{"n_layer": 13, "d_model": 192, "n_head": 6, "n_kv_head": 6, "head_dim": 64, "d_mlp": 576, "vocab_size": 8192, "activation": "tanh_gelu", "norm": "layernorm", "norm_place": "pre", "norm_eps": 1e-05, "positions": "learned", "qk_norm": false, "attn_scale": 0.125, "bias": "none", "tie_embeddings": false, "parallel_block": false, "init": "normal", "init_std_qkv": 0.0243, "init_std_o": 0.00476, "init_std_up": 0.0243, "init_std_down": 0.00476, "optimizer": "muon_variant", "lr": 0.00863, "lr_mult_o": 2.0, "beta1": 0.93, "lr_head": 0.0115, "warmup_steps": 200, "schedule": "wsd", "decay_fraction": 1.0, "decay_shape": "linear", "final_lr_fraction": 0.1, "batch_tokens": 65536, "seq_len": 512, "doc_mask": false, "train_tokens": 625900000, "steps": 9551, "dataset": "wikipedia_en"}
Each number is 50 + 15 x the weight over its row's rms, rounded and kept within 0 to 99. Layers, rows and columns count from 0. The size before them is the row's rms in percent of the matrix's.

# k: layer 2 attention key, 384x192, rms 0.127, rows 220-255, columns 144-191
# q: layer 2 attention query, 384x192, rms 0.139, rows 221-255, columns 144-191
# v: layer 2 attention value, 384x192, rms 0.103, rows 192-225, columns 144-191
# o: layer 2 attention output (transposed), 384x192, rms 0.0884, rows 192-224, columns 144-191
k220 136:33 50 23 51 65 46 41 62 29 65 27 73 99 53 62 44 44 47 37 44 36 70 24 67 30 50 50 43 48 57 73 44 40 25 42 49 51 75 45 49 27 84 34 76 29 39 34 39
q221 133:31 31 83 44 47 74 49 42 50 89 66 46 67 37 45 53 43 79 50 37 52 54 48 84 52 50 52 71 57 41 49 46 50 32 49 39 37 51 44 53 45 51 77 39 50 47 42 65
k221 147:68 71 55 45 46 63 51 58 53 46 25 45 54 31 56 70 42 18 63 40 19 57 37 35 58 36 54 42 55 65 53 80 45 55 79 70 45 36 57 67 39 76 44 33 63 46 24 26
q222 132:32 62 31 35 58 26 58 65 46 78 30 55 68 49 75 85 44 57 43 57 44 71 61 66 60 40 55 47 61 47 32 80 56 24 50 43 52 57 58 46 59 25 74 39 91 75 55 55
k222 137:66 15 47 31 58 43 42 51 33 65 60 63 06 63 63 52 60 37 49 43 55 76 53 31 61 49 36 59 39 44 28 67 54 73 66 76 53 52 47 53 19 58 25 56 57 07 49 12
q223 124:52 74 58 31 34 36 48 61 34 58 53 73 65 49 48 40 19 56 62 35 36 55 44 41 33 67 37 57 54 51 47 55 42 54 47 46 33 49 62 35 66 64 71 55 55 53 27 50
k223 140:16 64 31 58 72 69 47 53 55 49 43 21 40 68 33 46 53 44 52 48 48 54 49 73 63 44 84 47 63 46 50 67 67 53 60 44 69 51 69 59 45 49 73 53 53 72 44 13
q224 115:29 51 44 40 45 47 46 72 59 79 81 61 22 60 30 47 48 44 39 41 61 45 38 63 64 31 55 71 58 51 49 72 54 44 34 76 78 57 60 65 66 35 39 76 27 40 84 63
k224 108:35 38 58 53 60 30 30 37 46 73 62 43 58 44 52 60 51 86 65 54 32 59 63 57 40 36 72 42 49 32 59 41 48 41 59 28 35 55 40 44 47 77 40 41 58 65 53 43
q225 116:49 15 44 40 50 42 47 37 71 65 39 47 49 41 75 49 43 57 54 40 51 46 43 62 43 60 30 41 62 44 37 69 53 67 60 65 30 71 52 53 57 64 33 38 29 57 58 23
k225 149:12 36 15 71 52 39 33 33 30 35 53 55 43 88 48 24 35 73 44 51 42 62 45 69 80 74 49 65 36 50 63 71 38 61 78 60 27 48 60 48 37 41 45 81 73 61 51 38
q226 120:48 38 69 79 46 13 41 29 31 36 53 51 51 81 63 36 43 59 39 42 35 43 69 67 73 39 54 63 56 51 53 67 42 50 40 51 47 48 96 30 53 56 48 49 42 43 69 67
k226 121:34 60 15 68 71 44 02 31 82 58 52 57 71 47 70 39 45 38 37 40 61 64 23 72 29 55 54 30 53 46 69 64 58 36 60 68 50 14 45 61 56 28 47 79 54 53 52 57
q227 127:48 51 63 81 41 49 65 58 66 30 67 52 67 39 38 59 50 63 47 67 58 44 69 08 12 55 45 50 49 66 67 61 41 45 61 62 66 35 34 33 45 51 42 42 32 50 72 40
k227 152:58 50 59 41 75 58 58 55 28 68 31 62 68 42 36 16 44 63 09 44 54 37 60 58 93 70 43 32 59 30 53 56 56 39 32 41 70 65 79 79 35 36 56 51 39 22 40 48
q228 123:62 39 39 29 87 49 51 46 48 28 57 29 52 36 58 32 42 67 36 34 51 45 46 57 46 44 26 43 31 40 45 41 48 29 62 21 23 56 51 38 17 57 68 57 69 28 65 63
k228 146:35 34 59 60 43 74 46 44 66 66 55 44 44 49 73 71 11 29 57 47 67 65 42 50 38 38 39 47 45 50 49 43 48 44 48 64 35 19 58 00 68 65 74 63 69 65 44 85
q229 126:84 69 43 53 56 63 53 61 59 32 48 53 34 59 55 40 59 62 26 70 43 48 55 34 43 55 51 63 60 50 49 61 42 54 58 68 43 40 73 39 26 78 46 73 33 13 52 83
k229 137:19 41 66 55 77 28 45 65 57 58 41 70 21 64 52 45 61 70 60 49 46 55 47 49 64 36 61 56 35 35 42 55 36 39 31 36 36 39 29 35 61 84 47 49 22 67 59 56
q230 126:46 80 65 64 44 36 32 48 55 68 65 22 43 46 22 73 46 43 40 60 28 28 39 47 40 41 58 57 51 76 64 38 43 38 54 76 62 23 27 43 58 60 39 67 70 64 81 45
k230 138:54 63 56 40 53 46 76 54 61 71 53 46 70 44 39 71 46 24 29 67 20 62 64 69 56 72 70 78 45 48 67 77 45 55 43 44 57 59 61 59 37 70 58 27 48 55 39 27
q231 130:14 64 52 82 36 72 44 65 63 60 66 66 38 43 18 71 63 59 61 55 68 43 58 52 39 50 49 53 40 46 65 35 48 46 30 41 37 58 53 59 72 57 33 36 42 83 69 73
k231 136:74 52 51 61 46 64 54 48 52 59 39 63 32 03 44 69 38 52 62 46 16 60 72 59 51 47 45 54 24 49 67 62 32 65 59 58 50 22 53 61 67 27 34 41 49 40 47 37
q232 120:40 32 46 72 37 69 35 36 54 71 45 36 63 30 61 64 35 61 34 33 54 38 43 47 62 49 44 58 81 58 35 70 54 42 35 37 35 21 49 55 23 71 75 44 31 61 54 47
k232 160:55 70 44 65 50 42 59 56 51 48 67 57 43 38 62 64 36 45 39 53 30 51 55 60 42 61 53 57 38 72 52 43 58 55 46 72 50 50 48 66 58 38 46 68 56 50 51 58
q233 131:47 51 69 45 66 49 42 60 55 41 15 50 59 39 69 45 45 14 41 68 41 33 78 71 38 49 27 27 97 27 59 66 47 50 23 68 39 43 60 59 78 58 43 40 42 63 42 38
k233 129:69 87 63 43 42 31 36 94 39 40 61 70 53 34 43 51 43 46 66 38 78 53 53 52 79 66 51 50 74 55 38 70 43 50 62 25 60 65 18 52 47 27 62 67 55 65 44 29
q234 125:26 62 35 42 21 65 54 32 59 62 56 39 29 46 71 53 79 69 60 46 73 28 29 47 47 64 57 41 32 41 43 37 54 48 58 58 49 49 55 51 51 52 47 34 64 70 21 30
k234 136:41 56 54 65 51 48 47 58 28 56 37 28 44 54 42 55 69 71 25 61 59 53 41 59 56 45 62 32 81 59 60 51 46 49 59 37 63 35 40 40 60 49 68 64 52 56 38 44
q235 136:93 43 67 50 52 62 29 32 36 45 56 59 66 56 34 57 42 66 58 35 83 60 30 47 60 31 47 58 55 63 33 43 45 46 64 49 67 64 50 48 46 29 54 54 44 56 42 44
k235 125:24 44 22 61 29 61 24 43 72 65 38 68 65 06 55 44 58 69 51 32 53 77 66 79 63 21 44 34 52 35 65 65 56 55 51 47 23 38 60 51 54 47 59 40 49 40 49 57
q236 139:46 61 32 41 32 49 36 33 46 06 61 49 45 57 35 62 78 70 65 20 46 79 42 43 58 81 65 43 51 59 66 48 57 42 53 43 43 18 42 30 57 49 42 46 30 48 35 66
k236 117:53 51 28 54 52 64 45 58 61 52 56 56 46 72 49 46 55 53 61 70 71 45 27 52 15 15 49 61 47 36 67 36 53 50 31 67 56 39 59 56 46 44 32 73 68 95 59 61
q237 122:85 57 55 52 72 43 25 57 62 74 30 44 69 54 74 41 42 64 54 37 57 45 57 53 67 52 54 38 37 49 47 70 26 61 49 24 77 44 44 71 59 58 25 45 42 59 43 49
k237 136:49 41 58 15 48 45 51 46 64 67 48 56 36 51 49 37 57 69 39 62 52 64 51 60 65 60 68 19 69 46 67 38 47 64 53 65 35 31 47 32 49 66 45 45 33 48 63 56
q238 117:18 51 57 44 52 36 39 64 61 49 42 64 60 81 20 70 52 75 70 34 52 52 42 50 50 50 23 36 72 37 29 57 60 62 46 54 59 16 37 56 41 65 78 62 35 67 57 75
k238 151:45 46 38 56 50 49 31 32 39 52 38 20 47 60 64 84 59 37 38 46 39 81 33 44 50 84 66 27 45 64 47 30 06 54 52 44 63 72 45 80 36 44 40 40 55 55 58 53
q239 128:75 66 41 41 61 64 37 56 44 55 73 41 64 71 72 63 29 65 72 85 89 51 56 62 41 55 45 51 47 56 27 58 53 60 32 52 47 61 70 46 52 46 72 52 47 48 45 51
k239 153:44 35 47 49 55 36 68 38 22 74 31 71 67 51 37 62 61 27 29 52 29 60 50 36 44 42 74 26 50 51 72 54 64 43 17 58 72 55 41 60 42 30 71 45 69 22 23 62
q240 118:42 83 67 50 53 46 24 44 62 46 17 66 50 50 49 53 40 39 74 35 83 40 51 55 37 38 43 38 28 32 48 42 58 50 62 60 48 84 52 45 38 55 74 62 50 46 37 38
k240 142:62 62 49 61 55 37 60 53 32 73 36 37 41 24 50 41 44 42 23 33 16 58 53 68 40 53 57 75 48 70 67 46 40 37 42 57 43 60 48 61 44 44 75 18 34 42 58 52
q241 135:40 60 80 52 55 23 55 48 37 49 55 38 57 38 43 62 60 27 45 55 23 49 61 43 28 44 58 43 53 61 56 64 58 41 62 70 67 44 41 46 65 38 19 83 56 40 85 80
k241 132:49 28 50 46 42 35 42 44 68 47 69 49 54 29 45 65 59 56 35 66 59 35 44 42 52 32 32 43 46 52 38 69 34 42 56 55 45 30 77 50 19 49 51 56 42 43 35 61
q242 117:51 75 46 66 66 72 19 40 20 52 37 56 65 55 63 55 49 41 73 18 50 53 15 35 50 58 47 63 51 34 48 21 30 37 51 31 37 77 41 69 27 45 42 33 17 34 64 49
k242 145:40 35 56 56 30 70 57 38 42 50 63 58 20 50 55 51 42 35 35 57 56 58 76 72 43 30 30 77 37 34 37 63 41 68 60 39 22 57 64 70 68 54 56 45 54 56 64 85
q243 118:48 79 47 36 58 61 43 18 61 37 36 58 47 49 47 51 39 33 65 56 43 35 55 57 64 49 66 53 55 35 62 77 60 48 45 74 28 47 52 45 54 13 65 41 33 49 66 38
k243 152:51 61 49 54 48 49 45 79 56 48 23 57 48 65 57 65 61 16 48 37 40 40 46 57 39 56 51 76 62 74 76 34 41 76 42 46 48 33 46 30 55 47 66 42 59 53 31 43
q244 124:56 37 55 30 52 44 50 32 46 47 59 45 47 56 42 70 22 63 61 41 72 71 11 22 47 43 28 62 57 47 51 43 33 45 68 01 63 34 59 73 39 12 35 64 58 50 49 45
k244 141:36 65 46 51 43 75 57 29 64 61 60 37 19 22 45 07 61 79 58 41 58 53 25 56 60 75 55 25 32 37 46 49 40 22 61 72 48 46 74 49 51 61 55 37 41 59 48 65
q245 133:53 42 42 43 20 49 55 26 60 62 32 69 34 45 55 33 65 90 51 54 52 33 55 43 62 43 59 39 19 39 54 50 40 51 54 27 22 67 85 50 47 43 57 73 31 38 28 55
k245 156:33 70 46 58 52 46 43 75 49 55 34 44 41 72 36 57 40 59 64 52 49 58 46 50 18 35 46 29 64 62 51 51 42 33 62 43 74 52 16 77 64 51 52 47 53 41 39 47
q246 124:50 48 90 29 66 59 34 61 43 52 37 50 51 47 34 44 31 33 29 57 36 41 79 43 53 56 66 41 76 57 36 36 28 46 52 37 72 53 65 79 47 40 83 20 34 37 72 67
k246 121:48 38 28 46 50 50 67 58 91 71 45 95 57 61 51 41 40 63 59 42 33 50 28 39 66 42 99 47 34 36 17 58 55 56 62 47 39 54 45 55 60 57 63 60 57 62 54 35
q247 136:60 72 41 85 39 51 23 41 61 57 50 61 61 66 39 46 62 50 63 43 62 63 71 68 48 50 45 38 27 44 48 67 45 29 57 40 50 45 45 43 34 54 48 37 52 61 40 50
k247 114:90 35 40 45 56 29 22 46 59 62 46 53 71 40 50 84 56 44 73 25 53 59 27 37 47 59 59 35 48 43 95 50 43 56 42 91 56 74 43 22 52 28 45 49 38 44 12 54
q248 121:57 46 47 21 54 53 70 58 75 37 32 43 50 53 63 63 49 36 68 42 65 49 59 43 61 57 29 40 49 41 55 39 75 44 78 52 63 65 44 37 63 36 53 41 49 80 58 50
k248 129:38 54 48 49 52 33 53 70 65 57 31 76 29 49 54 39 44 76 56 65 19 63 60 39 45 60 38 48 58 58 32 59 57 44 26 53 37 31 69 59 40 40 91 57 57 20 47 51
q249 124:43 56 51 58 48 31 27 72 35 43 47 39 59 49 69 43 70 43 56 03 28 39 69 66 28 54 59 54 65 62 70 82 56 56 72 68 59 61 51 54 55 51 34 73 68 52 46 56
k249 150:40 64 49 48 44 39 32 49 51 58 41 45 55 29 38 61 42 57 56 57 68 52 55 24 59 67 50 75 41 40 65 30 53 36 62 56 50 44 36 89 65 45 50 33 43 50 61 43
q250 121:59 34 51 52 46 57 49 49 49 10 59 45 50 55 66 51 40 79 48 50 44 53 38 51 61 73 66 72 22 71 54 67 39 44 55 24 84 54 55 68 29 44 59 37 29 53 72 50
k250 147:27 42 60 59 61 45 42 72 07 61 60 51 49 43 42 47 40 59 47 30 31 77 67 31 16 28 70 14 42 43 55 44 66 56 28 27 53 66 39 59 50 74 62 85 47 48 53 28
q251 130:52 24 57 53 37 57 28 37 45 51 54 37 73 30 39 90 41 88 49 58 54 54 41 40 44 65 35 41 45 41 43 53 21 70 47 31 08 36 21 62 55 43 48 20 42 39 76 73
k251 122:49 27 55 41 47 53 41 36 46 39 26 63 55 47 35 46 65 49 76 71 82 66 58 49 64 63 44 56 31 32 29 63 48 25 88 58 40 49 61 68 18 47 53 59 56 41 67 56
q252 128:49 76 51 49 37 45 43 26 72 68 33 50 61 62 40 34 56 13 36 22 41 60 61 49 60 35 67 73 53 34 55 59 57 60 37 47 60 57 67 51 46 25 47 63 44 49 50 26
k252 147:57 61 20 53 72 41 39 67 59 48 59 53 55 26 25 44 38 53 15 59 55 58 52 42 20 80 64 56 70 44 40 25 37 38 70 35 49 38 42 28 74 53 39 35 40 43 51 54
q253 117:58 50 19 71 56 82 34 33 30 49 73 37 44 28 89 57 84 22 51 61 53 60 45 26 31 61 62 42 32 69 43 66 48 51 53 50 32 41 46 38 55 61 34 51 74 75 32 28
k253 125:67 40 40 20 72 44 60 84 64 46 52 66 40 55 72 52 70 60 48 75 46 59 33 53 56 64 47 35 12 64 60 53 64 67 71 89 59 71 66 36 44 27 57 55 40 39 67 61
q254 113:47 53 56 43 29 64 39 49 77 55 53 65 66 43 59 35 38 65 37 41 50 48 40 31 45 42 48 46 32 24 85 52 49 78 27 23 54 54 61 60 39 52 50 58 47 22 31 37
k254 113:59 52 27 50 43 49 61 45 38 28 77 24 59 27 53 63 61 60 11 35 36 29 64 39 50 47 43 40 56 66 57 36 52 28 59 71 56 60 49 21 56 42 55 49 40 83 50 67
q255 138:43 45 85 45 43 56 10 53 50 57 39 58 58 61 43 63 55 54 32 37 48 41 35 28 31 52 50 59 47 64 51 77 59 35 55 55 71 61 52 50 62 57 44 65 38 62 68 45
k255 148:48 38 31 64 45 57 70 75 67 60 56 61 39 48 47 66 49 45 41 34 69 67 51 39 69 33 59 40 58 30 61 60 41 51 39 59 38 38 77 41 53 14 69 40 63 72 74 43
v192 101:59 33 56 84 28 42 54 89 47 49 49 77 50 61 73 40 57 48 42 42 53 26 38 60 55 71 56 47 65 68 37 44 71 51 47 37 65 73 48 59 53 38 70 67 59 56 17 80
o192 113:56 40 52 53 56 66 31 43 39 51 68 46 49 40 29 39 36 45 80 38 30 37 62 41 43 26 65 55 39 57 56 35 33 71 69 24 61 41 60 61 48 44 32 19 34 36 52 32
v193 100:36 36 59 43 10 45 56 40 66 57 46 51 33 42 59 64 49 70 59 60 63 23 56 51 27 54 60 73 45 50 46 39 61 35 49 59 27 44 49 59 69 65 40 67 77 63 57 33
o193 111:54 83 42 44 41 25 41 42 48 52 39 69 72 37 72 35 62 55 58 59 52 28 48 46 27 40 55 53 54 47 70 56 25 56 91 52 63 87 64 69 45 24 61 45 45 25 63 69
v194 089:38 46 42 61 47 63 58 54 52 46 52 66 67 49 62 47 41 28 36 53 37 05 54 43 37 76 52 43 10 73 43 51 70 64 58 68 62 38 69 44 46 38 67 15 47 61 92 55
o194 103:45 47 39 90 37 71 51 58 65 54 49 46 80 57 52 49 52 58 73 48 50 76 56 42 43 44 61 76 81 31 60 44 59 50 26 53 41 70 63 68 62 27 47 75 89 56 01 22
v195 098:46 26 54 59 52 63 58 41 58 43 44 48 32 40 26 40 62 37 33 68 55 43 77 31 50 53 37 61 41 63 64 33 73 41 76 54 56 57 42 30 41 59 66 34 53 60 46 70
o195 109:61 55 77 28 53 50 31 66 55 88 78 51 60 67 71 76 63 44 55 37 43 54 55 38 73 54 52 39 54 45 29 76 57 50 43 30 49 56 38 42 57 67 28 57 64 41 55 83
v196 094:19 62 28 50 53 42 35 37 50 32 43 52 49 57 66 64 61 37 57 47 64 34 46 33 57 63 66 60 47 55 38 35 54 46 49 63 31 38 43 52 58 74 54 34 76 38 61 35
o196 112:65 28 64 33 37 55 65 74 62 32 48 44 60 53 38 47 57 55 31 62 58 52 52 48 48 43 25 35 47 17 41 82 65 96 64 40 45 98 45 35 61 47 62 73 35 67 35 58
v197 095:54 60 33 62 63 47 76 62 37 50 48 59 25 27 27 62 22 53 42 75 21 46 20 37 36 39 67 42 35 29 68 45 57 52 36 28 72 51 30 44 67 61 55 24 49 45 65 56
o197 091:49 27 33 66 57 71 59 52 57 49 60 54 80 69 41 45 33 48 80 56 54 56 42 43 67 67 27 63 44 57 53 48 60 61 61 46 36 56 38 13 46 35 66 50 40 65 56 51
v198 107:71 56 30 71 32 18 52 55 31 47 46 40 66 50 53 63 37 55 60 24 58 51 37 61 55 55 61 45 80 55 27 63 71 44 53 52 41 46 49 68 68 68 59 62 59 56 23 55
o198 096:63 28 67 43 67 56 38 57 58 55 50 49 29 50 33 75 09 48 63 54 30 27 39 25 40 53 39 61 43 65 60 56 35 80 68 35 44 59 56 65 15 33 36 29 61 53 88 42
v199 096:40 28 59 59 47 49 61 49 70 73 63 52 51 54 20 48 61 98 40 40 75 45 47 41 43 36 55 61 40 62 37 44 55 70 44 68 30 74 75 64 57 47 72 57 41 53 31 42
o199 096:34 29 48 21 41 50 46 65 32 53 61 58 66 31 51 43 47 53 48 40 46 53 54 37 62 53 53 50 47 67 36 52 47 47 49 18 41 43 27 54 45 47 38 33 49 20 59 45
v200 089:60 77 47 59 44 63 62 54 32 50 62 59 34 55 49 67 35 42 40 48 27 70 32 34 33 36 61 56 38 67 50 67 57 20 36 23 53 24 42 60 29 31 40 58 71 53 66 32
o200 105:64 41 44 72 50 48 30 29 73 36 31 31 50 75 48 45 55 55 59 53 65 37 36 16 29 60 33 39 45 63 52 43 29 40 61 71 78 52 39 57 44 54 61 58 51 22 26 43
v201 089:51 62 34 27 42 61 51 43 42 33 42 50 60 36 55 68 55 60 42 47 64 56 61 68 40 50 50 34 28 41 51 76 50 64 61 56 44 67 47 36 77 43 57 62 36 59 67 61
o201 113:23 46 36 75 40 53 57 47 53 55 70 61 47 46 40 46 36 41 57 49 41 81 61 20 66 58 30 66 32 40 65 40 58 22 31 49 43 28 55 25 27 67 36 48 67 57 62 67
v202 102:68 51 56 59 60 69 38 84 58 75 44 48 26 40 45 47 66 46 42 32 61 16 55 39 23 45 65 34 61 60 56 60 75 68 65 99 36 67 48 68 52 40 42 61 21 39 75 56
o202 101:50 37 73 49 76 53 27 55 49 10 78 54 86 72 59 78 53 61 55 68 55 36 77 60 76 45 40 52 67 40 36 25 33 32 33 39 36 60 41 51 56 46 70 52 54 44 35 52
v203 101:54 57 00 36 36 64 54 58 63 55 49 49 48 52 35 68 72 79 46 63 51 79 56 52 69 40 58 43 75 29 40 58 62 63 37 53 62 49 72 87 61 31 94 42 57 59 47 38
o203 122:45 46 72 83 54 43 50 65 58 43 41 54 84 52 35 58 36 50 82 52 61 32 51 51 41 64 56 55 50 78 74 63 35 49 57 41 51 30 49 48 50 30 13 47 32 50 65 38
v204 090:25 44 19 41 54 72 47 57 69 55 34 49 40 58 52 51 51 41 47 50 57 56 46 92 53 28 35 20 52 38 60 51 21 53 62 38 45 40 61 44 63 52 75 20 43 71 56 58
o204 105:32 38 66 79 38 28 66 44 31 47 74 46 35 53 57 45 53 46 59 36 34 53 56 33 38 46 72 50 44 59 13 60 44 13 42 48 51 63 34 24 46 46 34 55 64 47 42 50
v205 093:49 68 68 66 44 66 33 72 48 45 24 67 44 61 38 53 29 28 45 48 59 48 54 57 60 59 51 51 30 67 64 79 74 44 38 29 60 59 78 38 55 38 43 32 63 43 59 67
o205 109:44 44 67 32 44 61 56 49 27 62 49 46 47 65 58 42 62 52 59 47 68 67 50 29 81 54 66 60 39 50 33 34 44 46 18 47 58 27 19 57 35 45 32 43 33 61 27 45
v206 106:27 45 63 52 67 65 43 55 34 43 72 72 56 47 60 75 46 04 16 39 70 58 26 88 54 44 40 53 52 47 43 61 27 64 38 33 42 55 72 42 57 39 40 34 45 51 39 52
o206 109:30 53 49 46 17 28 62 43 45 36 20 62 65 51 40 53 38 74 66 79 33 39 50 30 48 38 77 57 80 55 56 63 50 42 86 75 46 27 69 45 52 52 36 47 50 36 56 25
v207 096:28 33 38 37 88 58 56 68 54 38 56 51 56 40 51 49 63 57 41 56 58 67 18 71 49 52 47 48 34 80 49 46 55 56 58 61 62 88 69 56 59 54 41 50 46 57 63 53
o207 105:54 72 39 56 50 57 39 36 58 62 37 61 34 46 66 61 65 53 69 50 33 46 57 44 17 31 49 76 54 25 46 76 68 25 54 43 32 35 42 70 39 45 24 35 78 80 40 71
v208 093:61 57 23 26 52 60 44 45 55 42 53 22 57 60 72 47 46 46 30 62 49 66 34 36 56 55 55 40 55 37 36 55 51 51 42 60 35 38 50 43 58 57 35 35 81 66 83 60
o208 103:76 55 48 62 39 39 54 53 51 53 51 39 31 32 50 53 57 45 74 64 35 53 37 46 48 42 57 56 45 67 76 34 66 67 46 65 53 47 51 35 63 36 62 55 29 40 35 37
v209 115:56 49 76 75 64 33 79 55 51 41 32 49 39 65 47 48 60 24 55 54 49 48 57 36 41 43 50 49 52 40 41 40 60 51 50 35 61 30 31 46 27 38 44 74 79 71 66 52
o209 096:47 59 39 22 59 46 33 49 95 38 42 53 80 54 66 38 55 40 31 39 27 76 44 52 65 48 50 27 63 56 65 28 54 43 63 53 42 63 66 66 33 71 46 23 71 44 42 49
v210 102:64 30 81 44 87 38 59 36 48 20 37 45 49 53 53 66 44 30 50 42 42 35 55 28 52 56 47 38 49 53 42 35 40 44 45 84 47 56 84 59 40 59 62 51 39 61 48 64
o210 104:37 51 36 32 58 49 39 67 16 57 43 61 34 46 91 68 33 55 51 45 60 55 47 52 66 74 45 67 47 55 73 41 35 61 53 31 29 56 54 80 50 02 19 36 42 52 45 62
v211 103:15 50 61 52 42 80 47 69 38 63 65 51 47 59 45 34 56 73 47 65 55 60 44 61 89 52 74 60 72 52 42 36 54 35 25 53 56 67 58 40 39 45 30 70 53 11 70 59
o211 103:74 60 42 51 66 32 25 47 55 51 69 35 77 45 43 52 38 21 50 24 46 48 64 46 50 52 32 33 74 63 59 52 36 70 76 42 58 63 07 33 68 44 47 44 44 44 43 57
v212 106:53 37 53 39 68 51 42 27 31 44 79 53 43 75 51 45 27 37 73 32 54 47 63 55 54 29 40 47 47 50 47 21 60 45 67 58 53 78 41 51 67 62 55 29 26 59 31 63
o212 110:50 52 54 52 56 71 74 37 74 50 48 45 67 41 53 28 59 34 36 61 47 70 57 35 59 60 91 55 45 39 64 69 27 33 52 44 52 53 36 40 53 25 60 59 87 84 43 54
v213 092:52 58 14 65 17 55 33 49 24 38 27 44 40 40 72 52 59 38 48 53 58 45 65 70 48 47 45 32 50 54 50 69 48 56 25 62 67 62 38 20 49 32 57 68 51 44 53 60
o213 093:54 45 48 35 68 27 60 55 36 43 74 35 59 60 30 49 28 47 64 64 61 53 52 55 63 49 68 62 58 68 58 35 53 35 51 60 50 22 63 52 36 66 13 64 23 64 51 42
v214 096:55 46 56 43 49 48 60 65 39 26 40 31 41 19 35 63 68 67 29 27 58 53 64 41 57 29 51 57 59 41 49 50 49 75 47 53 37 62 69 56 29 42 37 32 34 38 68 88
o214 101:48 58 18 33 42 30 54 50 57 52 53 68 63 59 53 73 33 35 41 58 37 34 57 48 52 69 41 50 27 43 55 63 58 49 64 57 47 69 63 61 39 70 86 55 51 40 42 45
v215 090:58 59 56 36 69 65 49 35 61 62 64 33 64 54 50 41 75 79 51 03 54 12 64 70 36 76 54 58 79 42 61 57 37 44 65 45 40 55 57 36 71 62 40 35 53 58 89 48
o215 093:53 40 33 39 61 66 46 71 53 58 60 50 39 53 55 47 53 47 68 70 30 43 43 60 59 21 38 11 69 59 37 48 63 70 50 54 36 59 44 47 35 42 64 42 75 37 31 65
v216 099:38 44 46 54 60 40 34 56 21 57 30 21 61 46 64 72 10 58 57 65 42 44 43 51 42 65 47 62 28 82 54 47 62 53 68 54 70 33 62 50 48 43 43 67 24 41 54 87
o216 104:76 49 87 43 77 44 52 40 37 44 72 99 65 32 37 51 46 41 39 40 76 38 67 49 82 57 30 35 50 59 38 57 53 34 43 44 51 54 51 43 44 34 53 52 33 73 71 51
v217 100:42 63 88 43 35 43 23 76 56 39 63 54 45 71 30 53 65 46 56 43 63 67 64 74 46 31 60 53 54 67 42 59 31 65 63 68 27 26 63 60 38 40 32 60 28 42 67 22
o217 100:34 61 53 53 49 57 56 56 39 47 60 73 48 47 64 43 32 58 61 42 21 36 35 43 44 26 57 40 65 37 82 69 37 79 42 49 37 56 38 53 52 66 43 27 34 26 51 66
v218 104:67 45 70 45 50 27 82 39 52 63 37 29 74 48 39 51 36 92 59 66 43 50 71 52 35 56 45 54 64 32 39 35 67 29 56 50 55 20 46 42 45 11 60 40 54 60 51 86
o218 082:33 36 38 77 62 58 35 37 53 20 67 44 63 58 51 67 48 25 43 10 58 68 67 33 73 79 18 53 27 57 48 64 42 52 44 42 64 61 55 61 43 86 71 68 58 74 61 41
v219 094:70 47 60 46 51 68 52 08 61 37 45 79 67 39 41 21 42 55 62 43 52 77 52 52 53 42 67 43 65 58 69 63 45 44 44 58 47 57 38 58 23 52 60 41 58 39 41 58
o219 107:33 42 60 49 39 35 59 32 39 60 46 55 39 67 47 57 65 47 42 27 64 37 32 69 73 42 67 73 53 40 40 52 58 89 35 56 61 54 62 60 45 56 26 31 68 40 61 48
v220 099:74 47 73 49 20 35 40 75 56 47 57 49 42 47 61 51 59 24 21 35 65 48 40 21 59 38 59 56 66 49 53 59 76 43 27 64 34 43 55 48 59 52 59 65 37 86 73 82
o220 123:39 63 17 50 40 58 47 46 38 40 49 58 55 53 45 50 38 25 71 32 14 45 63 36 57 52 46 58 57 69 27 57 58 70 50 27 54 65 45 61 85 36 47 44 50 53 53 27
v221 100:37 47 54 45 37 60 29 55 65 50 52 28 40 56 73 65 48 22 40 36 34 62 27 56 81 53 52 54 62 46 44 41 54 39 37 56 57 50 73 48 36 54 60 53 30 42 17 34
o221 107:24 41 34 30 55 62 37 34 43 30 47 68 48 57 28 61 58 39 54 47 58 66 50 53 42 42 49 13 32 46 44 44 39 40 70 61 63 49 48 31 75 63 54 44 59 62 49 34
v222 097:55 33 47 54 68 66 35 54 53 40 94 80 44 61 36 37 41 56 50 54 50 51 93 79 45 52 44 42 37 50 50 60 40 73 57 27 53 56 71 45 61 51 70 56 59 54 50 38
o222 109:51 64 54 32 55 32 38 43 55 55 37 66 52 33 55 69 68 57 62 38 46 49 37 50 59 30 75 37 71 58 43 57 71 54 55 63 57 29 42 69 59 71 35 12 52 50 37 62
v223 111:33 51 42 53 38 73 29 29 24 50 49 22 42 37 42 50 68 48 31 55 39 28 49 29 29 62 65 55 56 56 57 17 40 62 66 38 50 51 67 50 52 34 71 33 57 35 31 39
o223 084:69 58 70 47 51 53 47 42 55 51 60 62 56 58 38 30 54 42 90 44 48 44 66 45 50 30 76 59 56 66 61 38 40 57 40 52 33 50 74 66 54 37 40 65 30 37 41 47
v224 096:65 53 31 73 45 48 59 53 50 75 53 33 47 49 55 66 42 72 50 38 47 49 60 40 59 57 70 32 39 57 46 49 25 52 81 59 74 69 32 56 24 64 31 30 49 31 66 65
o224 118:55 57 46 39 59 53 65 54 43 48 54 82 57 61 37 59 49 59 47 56 57 69 64 74 32 41 39 71 63 42 80 34 49 83 38 33 18 29 31 20 34 32 40 53 46 39 50 58
v225 093:63 33 63 47 46 22 31 40 48 59 36 66 47 39 46 59 68 38 41 59 39 59 68 54 50 45 72 60 77 45 64 57 64 68 54 56 20 45 84 58 36 36 48 49 50 46 55 23